Weights of a small transformer language model.
Size: 11 layers, 2 heads of 64, MLP 448 SwiGLU, vocabulary 2494, 4.09M parameters.
Architecture: RMSNorm before each block, untied embeddings.
Each number is 500 + 50 x the weight over its row's rms, rounded and kept within 0 to 999. Layers, rows and columns count from 0. Numbers have three digits each. The size before them is the row's rms in percent of the matrix's.

# layer 8 MLP gate, 448x160, rms 0.1, rows 9-60, columns 0-39
103:463457395491517555508500405407473476456437474583467450489500458477465464519476408560562515531501524495469469493511495563
104:584509425585568550423582401492471479504465436438533527461545421545627514464460573489458580451498544523497477447458507478
095:535591519508484519542517488495567466512539558487551444483542517527478532522550534515545456505478543476503433396470581447
104:501427535665440591567524464386545538438472453444491462496522455579513447501529418584463546459521496487478581532451393413
102:511492468619500586489431526449546437459427425557458508501520512547498510485479412549409438524458491521473500544574510483
096:530533499486517451378442446459509487483421447530556499458423598576445444473578536499561464485462473447461513524476382532
101:496494463468437544533462619422495475516540505554534475556425500444561566584447458548555522444443421452437538511507498522
100:604542550426520476512543481453507484559461486441504615439546461459573551486585549521445500511580588531455441455453524556
100:490451524555504522487431570566570511508447506482461515509420523494515523536510431543572494545433444474509471517523509493
101:469588481457534538612493541537423489513519505477507493498533521535477519576533510449509471528383541482460496466469551508
099:529531450559427518473538467476579577512439575529602536519554433497492552497590378515452557472619469493573492560552564554
094:483464516507514536484579558547469579547496544467567531585485455518552462472515533550480507449521519512562550533449524452
100:622461513511531407478537506477509483456478483539552542413556509470505520464484498536548526448516441483357544458470444537
100:452367524506376557505484465525506476429472583474430585517523576483579540453481556531536564568504461426444506512452459520
099:434537502516535532573493523544506527520525499562482498544460640431448505433501509433556501484468596434579506426505474509
099:502469567444495562549405471436527492484410467499556505524478526541561456479545414573407394578541459472443590503540432481
097:470479444502572442506510539504428565513392527509499585533400465581459525468469433529533509494509534454579545443422449443
091:405444482445588524464450532473523418519513506570564581438551463487528529658515544516523531497577488540561508555406506484
100:562444577514402500432525482482454548558458588509645532463401478533532566544503463485487484488469410572406527450481562477
103:493481528485483503470548443518410441568508487495542511382500482527562491475511511435514537528462476579471535495553399478
102:618386460522517519568506405481440548458462510457518432573589445520439437566570485594541550458566555413542453468456517598
101:531579573390463531421495532494432585496485459566537499465412526532606520438456562455459487505516622577512475393468569430
097:579525477334529540490533465471490536456610523581458441485550473497545540519493436567484565598567602577528621579536541527
095:551462558486445527499563575499371555487491540398480465485440495515511468455522465562440417442490483544468474569404518429
097:514468544540461502591603484543478529541510596540499442468427568439439499488433538583468443455485507480459527483422505527
108:545585493496518478642495546565595577493504437530548583397444618532492546540562513530549558477518424461534464523506531488
099:478496476504640507457461541470415502499422471475485466520501547559460473585469543548631529499519447526532456507545502458
100:541432569547600479563496505546510580550454507449487552502482529489485514640536540467475452411546547488448421575455510525
101:567521424434493453470479477418510435549420573544450414479518477463481482463472467578467434517567572567461425520478522525
094:537609534502577540526525458477544554488470472583481573466544534587598516443498489523537528493461479547468448440580502501
095:515458518507463526555429550438472556513439483502483454523597506480460559466528508363483521543579560449465461444476419607
100:450539527475497513479573578486462439507496492472495409522599531454519490415448469522474537616466494470528468441476539536
102:501461547562498486449523530494451494442415586456590481577547470513492601527578623453518487501429543534547518490419496392
104:497511535506581483525457521474504555453478491496560532544432492455547523449514441533516484513473455455485509645487528432
102:513485603466490466462472499467489539541384544382562402521546506546504531452500640583439481545521482473484505440499461476
089:581466505393463445597421537428494473492535468575505479458435454527585456499479510378435567482495498431493442489500539415
093:490614552387449496438482400486592443568526596426479512475498515488527427443489413465488545475443478458533477532404482462
102:426553519514422450549465488521546585548543549518504531512586495664462518478485474487581462458511529522456517488378532594
099:481509445479489469604481509515559528531426480527443565513538531470554457428533493427471437418533566551470475564516399554
097:430520536551434560495460467537575535545505422468452468479556422439569488492553573553525544513456539470516504472521495451
108:475550509566455464568482494443477469581490592534478479581451440408472344529508537522580477511423447490532488485545525493
098:472452527517502494488464580446450420502476570485516477563542402580538525443519567566471450530557460458508493579515440514
096:416599558555544483493509459510571555565471502466455485458481608480528521606545608456527620498529502452447484559496548486
101:571486512523603419539499527433561487451415514586497470490548501481566454454469404470449447576477518514463523563412556488
103:514472496501432457468490468496496512437539598461594500418536491415486616446530540520500534530458446440429422502555562530
101:518560440449525542422514527508416552456429518487523532453545595528444464427601616597529557523501497489507475433523529526
103:453506615521487426374470520426531561536554512515550530457539491467556553593543604546552491431482466606484474471546541555
103:580502560533525456408553514466531456490485527462520587404517472486539410545586529489479496510482560478504444504512473422
097:448480567416494376431494571548530568406502435550565481481514581477508495489541480450472481586546493474526388469476516489
098:526482503539505499498538587487396570613547507529545434567519530544394419481517539505505429526534550459493489529410521504
098:472494451505495495500492557490492515427460513448471468587506506458613554536598479505446528469498496530486548579535463532
096:506503490613531535507479495533507476479518477480589570535555428481479553429460508582586509547529495477459490547493513543
# layer 8 MLP up, 448x160, rms 0.105, rows 9-60, columns 0-39
100:523442546529552469433469521547510466422522361511439508463567503440445465514469556542485506487464440652588536578441489481
100:565525434455425533480445472469472638521543496484426459618448515537454543481542473497537501383517469540441390524566492540
096:443517459527373574493369480508488523506480539495479487480507441563463496497440460505447448583422499487581507504567412429
105:467398559454512460667575498571486363495519511523451520501534459598512507583504501533484525522379519453496490466469526510
106:472533503561478488499388393472511456574459457429422547429523532557475476438558490535364395530407431488467525523465488546
091:509542598532562546542485446560457575602529573505409581469495555525445508491380482580533494557464524542525447471474484517
097:429412445495433545437462499383577603440352502585560467439561499596454506434471619502541538479470435546515553500492510540
101:510544388465513561524565487473500487492416516517576649446515387542567572570491578482503550441603472530503397438518460502
102:415525587453551550539571503420410403489499509442484488375412511491512539407522455473408505539441534541523522485501498494
099:489436547507413505527598456505510473564502422462548437449396525453483536507587466513551521538401491512551489495595432614
097:478567489591544523489514549505440493549539466551580528549478457518496429510603425497481438512476471415432515478515439439
098:484430467477423534484422497386600477546573497449546498532580553526440551493477501458409432485570484521438505560426607550
101:584490496518436518559613460532489541567462481472499486507563509485501467490468539514476575409493660499470393556487463541
094:494585601473473517580558517609521472562537528461520447555499468456517487480522477555496522513495543546496433390547524498
095:435495500464475542467540491506408450546494541472521428500519587514547449509460589478473537562393544444502490480520446416
095:511579514578533548486516560399564472477553555409512460455505412501540497507543532500482547431525505418482543583562487478
104:482515515512578498499540517468522588465532479506577506535441508452538551611538496588526470434541522452622549447488536485
098:537449464501605497566522573445587548508471409488523460457500373414524467531536523460494531574515496567494582516495483397
098:498415503470521524511562567468571539457518518530452489570488520474415513433433465474586445465463581501464594537432546555
103:602486464450537528466457492523455603563486540486488522535516398555464484597416475507450539510547517437631478494384495498
101:516618479450501472495646490438533526577540484441508503565515553489619574510524536534523539538455553489558459501488462605
100:519564516468463489504476540549540507459508484522549514452521467558491449536451514573384489601559528437357465469557584414
095:454544489474538589513473464446499561526571488481546492589549460545542601458560487478540484509528523535525548518403530486
094:511532559519519652519461473495533491464522576531462509507542454459428480514484525406551505491486570493548599511545508431
098:516530548515491454443442414511463426520527428446594594541475499482491631547521467488522428452533473549523475456376473475
107:495407456428472553529473495405504435449505563572497543400455532486494516563460519461511558483514539445471481510630521482
101:583464471513455484515491566477532529546547533491546461547430450441490566448574510438546530463586538453409523412510523494
102:511401543452514541502510557470436498521518540515533545479440423612491497413423466491521538486516510451574534495543480393
094:477494420528462537544589408580563467610485478516539446538464490398542472455434500492503495432493510471437498382484514493
104:485506589470462513533522517380556445501608436508498483473472509477500511518499501579462529478489418452565466498529537494
098:514428525406531502543470546433411510446470587517526514516461544500556501450455493445415470500501513461545535467473510545
099:550524516409555512450520460540485473556515494432560538500532509528492509452453504530514466570444481586506505505478485553
105:509394486518540560420472477459535543469500541471562501574402525486424584561573462503347521423444433484445483500590490558
100:515582435466470529459498490419514462347517622474550492519443523477523551396484512464511552411551454455458529509517461488
103:478404463489506496522448474512389506538511456424468526604463502495512396506544552499521523505518481408428441484480537496
100:555617553482565559526518514537520467517513474497523361474509478512460460412513413460608464492442433486390518493508456541
101:472483465430441476459522568594489463500438479473473545569470510524492544524484420514541477603501453538510507561526458596
102:505553420405558440473463515531490486473503564485540555554432447549568493502517427473358537378515525470530544556524494570
097:424483557580539608490461525508417510476513447466403506510507487522482465578489514525515565549502430515528442521449544506
098:526556459506447482497577458503453611436534586479439535565376521373501537493508464623553532588453500435477523519451522483
104:487476517490480495485546452456512514501563572397410576448375547446442481431480488464429530514472517474617485427500466456
099:523451514371424429531493486480518462512466438537482431431496412485443476560437546458503485460435488463465441540520426451
098:492522533521514489519457534533535457491460477464523516579532406466534505542521464546409490496527413565486529510445530422
099:498413440519527552494447502437432479474566581478545593492545525572504574539572563473486469533476509474466540569548474549
104:529585491570587502518526545467522492465423486506402549536480518467419433446449502557507561582496475468492581567457524407
102:514539489427417524462491548485441529390556472520472604464500444476481527478482497492483477472436481446495469473518491566
103:474492457463528388512419458519562565560575493487513450549464471592452464558435492457602592501504497439577600494473506475
106:498482514432458521500571524551465448475579529526466541503565597504448500501588519422523515537461394508590550547442531520
100:524573486635368583418593452528446528454452429561551448600561429429469451466522488531549584558470508515488508424470495506
100:547477474543507463514574534528533546455588419420613465468397444538533479510532499503476503579518507522519534479519424413
099:418413491472556474534644455542537497514487521474470389528476528417524459429514406489485488416495520493429526553481541520
094:517504526549415563476494533530560423576494446491517556499455564537502485460580451520474467495508527492468600466405488527
# layer 8 MLP down (transposed), 448x160, rms 0.0664, rows 9-60, columns 0-39
098:487417570576532408470450449539443560573467458522559501529529625530503526534545514493460508547444555466569534536504447541
099:542482520657490553532465438425485524461471584451582466448552508482625451494467479534496524522604447505549460520461577471
102:473499501426576458469608594478436451491470506499564452492531542514609511502526517478598542570576532493558520474456492568
106:510530465543542540546562555528466597402502477524473537504460570532522445528501506490532491546484541443495436470524524585
105:513417465432488501520480450605551510519517473507529409461529541441446489488610443502495476440461514419451514446550500509
094:483433471407452514483514420398493487460527455469515442525492591466423453534572450547563533487505489535556474411492495501
096:520469569638492438533602538489510464466575551572468601483435546433512499512535538487530572471461367492463537534513504572
100:500458435530466573486599505500394494513498503605511569475520492508532513481484499501520597477495531491545567454554446530
106:569563540572490487378494412493458574479523580621456523519540443538543567528510465395439536418485465440403547481517496475
098:521464487488533571539465546576499474417422503490427561492515460433514493430546426463565456447531585477435488472485495482
096:510609491407492461529524419575516564474496529526446428461534426466532468567542430481481493475489594551384536504454392466
096:471466500449419501538523446531471510470516467567393491501444557436619530548535435504542500600597531539590465473517483473
104:508500514448417424464554449569385570457584535511504568469495440525444567545570482548509432509482488506558475483512447485
099:537496491559460521439507522519559454494563494545496448488505424353527484522533500451531545526524622519493499489484465524
096:520487459339513519523547476616500457517520505405492424564579532508514506494488462538479554513511559394540520467502467527
097:508410523548521552488527564593443586537503477621419510560482554509442562465533464528469498504451523513511552496507506503
101:564407470572551497570449525586444523498440471477536471530444532498436461443400486565523603469551526506444479445387571474
097:464515470437432501440465458494511619621428486492409582507473471547447448514465603465484508584568585503534458482600469491
098:468575547620547472508501468597451543489508538440449458492511542431533448492523492459539383520521444539487492491606440425
103:493495597469467538489501470578512397452523511465492569482480457565408530502436451498470439548483590505559472491508528629
099:559472470422512428481498466547444432443546450478652507480521494506459476481528541561441373441463541452533580481519524643
096:434552594450512549537545482504520567568500440495441474550442551574318527535596471438526509463469532483563496510587435542
097:528443524532447420602438657515510539481504574505477543530525473497476566495461591583557445475469477552366544537532441473
096:517447439409460371550509564577446452548551461503626495561598523551516591497507419518432475597526361567500461541489458550
095:548458491264477464561561562471539499456513531391512469497539499499451427577529530550457517496516461456506465451435488461
102:523526475475469571468508545424507513471514501473565535467468488491489469550418492510530521466610581588345469585485535480
101:497516573547534498497462562468583545474552402444482404491505368512503520581488439550425559521556502407589474464435464577
103:543490502419506416475520462529558508463455511456480594390476561528499528477542568469488542511561427533543550555472531608
098:460497529506404523508453450547455545368489506500490532477582452627427576528571483541505523527477549579503610497401573521
098:478551436619428454508592406433451452538517438479489509516398552535527549504435430463505498526465469508476482437518454565
100:464469571551480510496466497460490499527509391484507530466572530511438451576458539553531416371494490478414538514521474535
099:478512483519415470559438494471552557471574504621547435580520564465398497422503475531615500401571525491489512454466483494
103:436469515480505519538433489539505530572506567514466470563454478459527520454543473577476381538514442493474499538559493480
105:508552515729459545592575513498452488588502470502418473519450523407460485446493408542478559495445502531506463556518503497
103:469449452505572588529483478510408403500478520574451479444435515524463474449538514531427514470544507510600505477554585518
102:460429486542571453463545417538546547445472481483455512508525492454536596486478533520435472493485599533600480465477531532
097:605480394317609464423508433389512495417542537535562494396539504497483517483548594482542492494448523509435515437499515428
097:569487493632564495471526534419489468633481474419526473451555517558537568521500546451413472490482552472548445538447442456
097:452523517509513464464447552549469483501491518457487446526530521516468537543452582417533585467523439576528564526528535492
096:486392501640493454545426531457477476508562538440493476517479528464494473550483549496461505587493413599436551518455449465
098:558435515376493497533553516572519474537504456410639545458485515530444516527482520453440549512574485495504450515498492476
097:466478479441495397417536469498511415516447523489467533557521643430376422527547498413541596411433574521467487511427522534
102:420499465593497540582543464567503468544503464539454561504467459454540522539579586505573578548545499461526494597486545571
099:486507539563576509415549537561475457560395543519469581542519524468523512478548505539449483454526422423483553597449403519
099:580542488604584497463459525486441448431600501511561498418486531453525469502517607530529565526526419563498422518454453529
102:568503512445605532479546507420539435477486575520474450423505515508551476468450526573515489635470416508472372455474451449
101:396492635433520509499564491474519479504538491488555533491460511476485574531423542510505518460468542468552507571577516454
105:475562514496511504502538540584531581533468471529530443486473521445416535527511429394488450473515503512558554530407488503
098:383515500408477544471587468596468499445549423435552506488560454490536547557489419532523483572521443548493434539475477580
096:488430549477473439533558510523458462557562476487599457468533482483561443488491493494566478479506453435562552439454455559
099:478479519547554478522511530539510577442490485496599427413507526554550507527454480433493482509480477454566503482553523465
098:493480478354579533440591512555490548469383514614510479568431562415420558498561571584447467602513487561528488527473493542